config = dict(
    hidden_size=192,
    num_key_value_heads=3,
    head_dim=96,
    hidden_act='gelu',
    qk_norm=False,
    parallel_block=True,
    init_std_qkv=0.0636,
    init_std_o=0.0,
    optimizer='adamw',
    max_grad_norm=1.0,
    warmup_steps=513,
    final_lr_fraction=0.02,
    max_seq_len=1024,
    max_steps=6734,
)
Each number is 128 + 32 x the weight over its row's rms, rounded and kept within 0 to 255. Layers, rows and columns count from 0. Numbers have three digits each. The size before them is the row's rms in percent of the matrix's.

# layer 8 attention value, 288x192, rms 0.0976, rows 37-51, columns 0-191
067:114126107156174087099142063146131188133049145081152120090092133082108125115079061119071107148137159152111107112120133170090090099151187131123080133145186140160129115139141138130161174081104103148192162117130105215142107127076100104127144069117092105119120126049136165155128220110114116141158104132148113083120174151122129166183132203133143158130108143155112177156140150101084113141122143145150144131148128152173123178158087096152145050162092076107087084117148108101161111150136138135176110137166113143108117186146168107142148118117157103150153035128144195120116115084151118115
069:103152144171051087130131144151162148145150100213126119064121158157141155169132094122136143069104169114142078140151135099084145090117161164126137158103091150119082130069102165134095137185118120071104113094135185021170176135172148196129162095133149116131128093156151089111106142140157178140083119077124116161143152140150131114069116125108132119140097156104152102081145104102114163150143134140110135137116065136142132109121111190112185164074129104127131220138134122147144160077123109139127160065096075076125164069111150111139119113152132088136152122140175143118129083166228105136
073:138096132123120112089132135137163112041180144097184107134165074097111116088182115131111129157150100131134156095140110128106160120135059116111114094163176114106104135103133112105150139094083148121116158115154124187099105113137176137144121025157106115167143168096126159097140130160146225097140089162146104088139064149140085142108158085135163112081180095118087136117190136193112106093122134099111140173118198073124154111144109161135110059099196163140156033155110125120176104112128109120097116092190138185094172170136170114096147102115115149117138056120104123115124136120084138142
072:159156160158126153069116001130060159138035127129128125126108116164135131139095160123115119180095082122153076137146169150136143180123137098147121070116160119211105131119154108112142172206122097140131063138095124108103133139138177135101197160122124150083088108121150140117135124153103150126141140108116173083147144128078123163159146117146106136171048166184120151153040150086180104110101120085123082146103148109162142152068084127126102140163061088117113235115109127132110155140135119119176116097131106137193145146125117152113120107146123121160100147135140084115116117143155120111
062:126157122096094141088117186151207171112114100141081173148130159178108128101180126157146150138094099125181117117182129139125118139137120138164099126111133120164140157156143135151123071161154112033117117157124144194113148098109152097085169123110138132176126177112113098133144152119143099179135119059161149089195143155169160096144191141143129130087128116135192075195182155122137091112147134152134088147141100149134147109184127224140123134099098184210146116105174189115116150106114118100134115127167058101085116045145102152101090125085132079096160120136163138143145092098135080118
097:146121075137096137124124162108165131150084054128143154235176069127129134085131172139190132172133111158171057148120122073134167139131080109141140226126096140112119163151132127120146094095131152157094123170103214043098108137148129096181119146112128167148144111148124116111127053164115188124089112155147130140113100128152137111101122087083107168117154130130121080107131153160183190121125120153116135142068117105176126071124140135121117113170091172194134168137125130134145132087142087118138090122083096138150140086119083166122086081122118121108076201124130083164129118174092090130
071:103167064049128145115123084118099129162069184079111116119180137106142133123109071124202113100134092120106114136096130118168142142115157093148125217133113090156213133154133132123180117138175140100101056110129182171086106121075191086107114115165147138193130127153099131171148170134116085153126161058141163171109077122174153130132121151121149163078116112086133063199113159177114132123166117166162111144121099114101113118138162055128128104098137180176083075133107077120120121161121148121129176118122115131152142102136097056146151140136085190119140170124122157121118140142097119097
083:115142168122099104119149105165096141126169167155161111113107165137132119166095126146041144145110152078110219069149126191118090101131137089128120037147169144128129095112150099094065154134100137124139100101078113163116157138169092124121084042141085139171078055104142151140132195120111048115166166107092126143121088152068125116145136111138130126117120092123122155118127083096120152131161143092114124126203171163143147173081136070113122141121093155071119132140107166148146122103117149142147177165136129102145156172125159101149144087118160138184106049139124148070137200104187145135
095:120087164152095165129164167118136145130136058075102121130100139125134133115122128161141125112127168144084106139148110124119137189131121137164140137135100128122135178144140146137146128166185102099108077099146058054115126135185147063150164160130127103163137162122094138150186155126113053123135186081093110099120101084110113140113152115146131153182161191030146069101134198184152156152129135066126118140141116111122107139148119135127130164128160108127097235130132069128129131150139134126094116072153126098116104179137108162099121145101100101119122209123048134059111088206074106143
086:112121126144149163128052154142092104189165124118229148118129080113206132098127111144149120161122145109112122186119131146125126133143167152134144069109106121068105067105130166094155120097087123132152232160114099117125125161136103160148199131121125104006099080131128137086085121117127098165161138139098134136161114111078053139156145154132092128120125130137067130117123075153201152131124127146135139118124173103140109147063144103125161134126128102135139126150115123145091112065146116121138211140061144157152169172121210122139172140132098156094129059114122078162126131113098140123
095:158089116128100138190124116107106119127079150163142126075066079140119133141112146128107154150117151161075145201136117161158117103131062129109129155150130126211101145152132136142150105082153146108167106097142149140059110137130121045164107156106132103144117039117109149136166154127120122035138155139116094095100047138154120153104106091086141162143083098084143095112096155187172168130096118136103128092134196137144093152113121038108139169210146078160163142132150118139138123145134115115112108159167120128161036157130123163131095131129131168102103191122055131071139111156139119146
074:135093139142179173104111120160132167137125110066082115100163192141065114108152147143080141105081131138193112050163137107143118148159135106133100086128145124111149189139080063120104145134091141088115166083101071080123180102089115146123157051143133128195083178092092103154200133142111153132155101068162143159149138145117112176101189086137165084131147089155114135176139141133093086098129133086122146189187129151123139104126145190164123119076159145093126160116131120141091126171116118134144137068169117119093137125127057216102151108063118129120096133144110141096135133073114118150
066:137134150177129190169169137111099187155167155153131138111111179117121131159168147117098101107168140156160179049109132136135115184121127165158096133135097092086130129144139159138090134082010106224109118139070094086167148140139074164122151187149175124165155143163129111108144153129146138143123084114106153151113153103131206163147137105127136152143088192127113111126094139083113124148127120118111141107154161211166106149129125146119084062100129051135143113095150150122090156159133156114104111137185104138122084110126084141108075102053108082159041146128129127167132102139158093119
085:128167000117105148123065168109132169150063193157079103139111179129198154161121161149131105202150126111102091143132152075107112098120114162144099209105086091175152138141116126110127165133108130172148093146143150137142127147129158117156100150121158140134136101152146145138108092133141159187129078128125147106122137140127154140104183153063145131091073156228121081156141147093137136134128126165125134121096135143151139104139138116122074082128074130215146122099147181147103160097123126121113125183088132096156045065120085160099066086117149152134090126130171096155123121148138109097
075:162161091112121124175139171084139114064107141166054159165155086164102141150141140119158153115111112123084116146146158069130153131092125164103128137140107153178117181119128147138059159208195167163096080171127170136147112058163185141136095174129124136144145124235133103127150093107156119102142168102166109118123131140143152109062128114133158102162121122148186106135159104116159159143141139080098117111121096130105154093131115189129054130076157244143138159109119223128168144106129119117121100122100134105113131099141051106118091125180166094098110139124146088109133128151134148149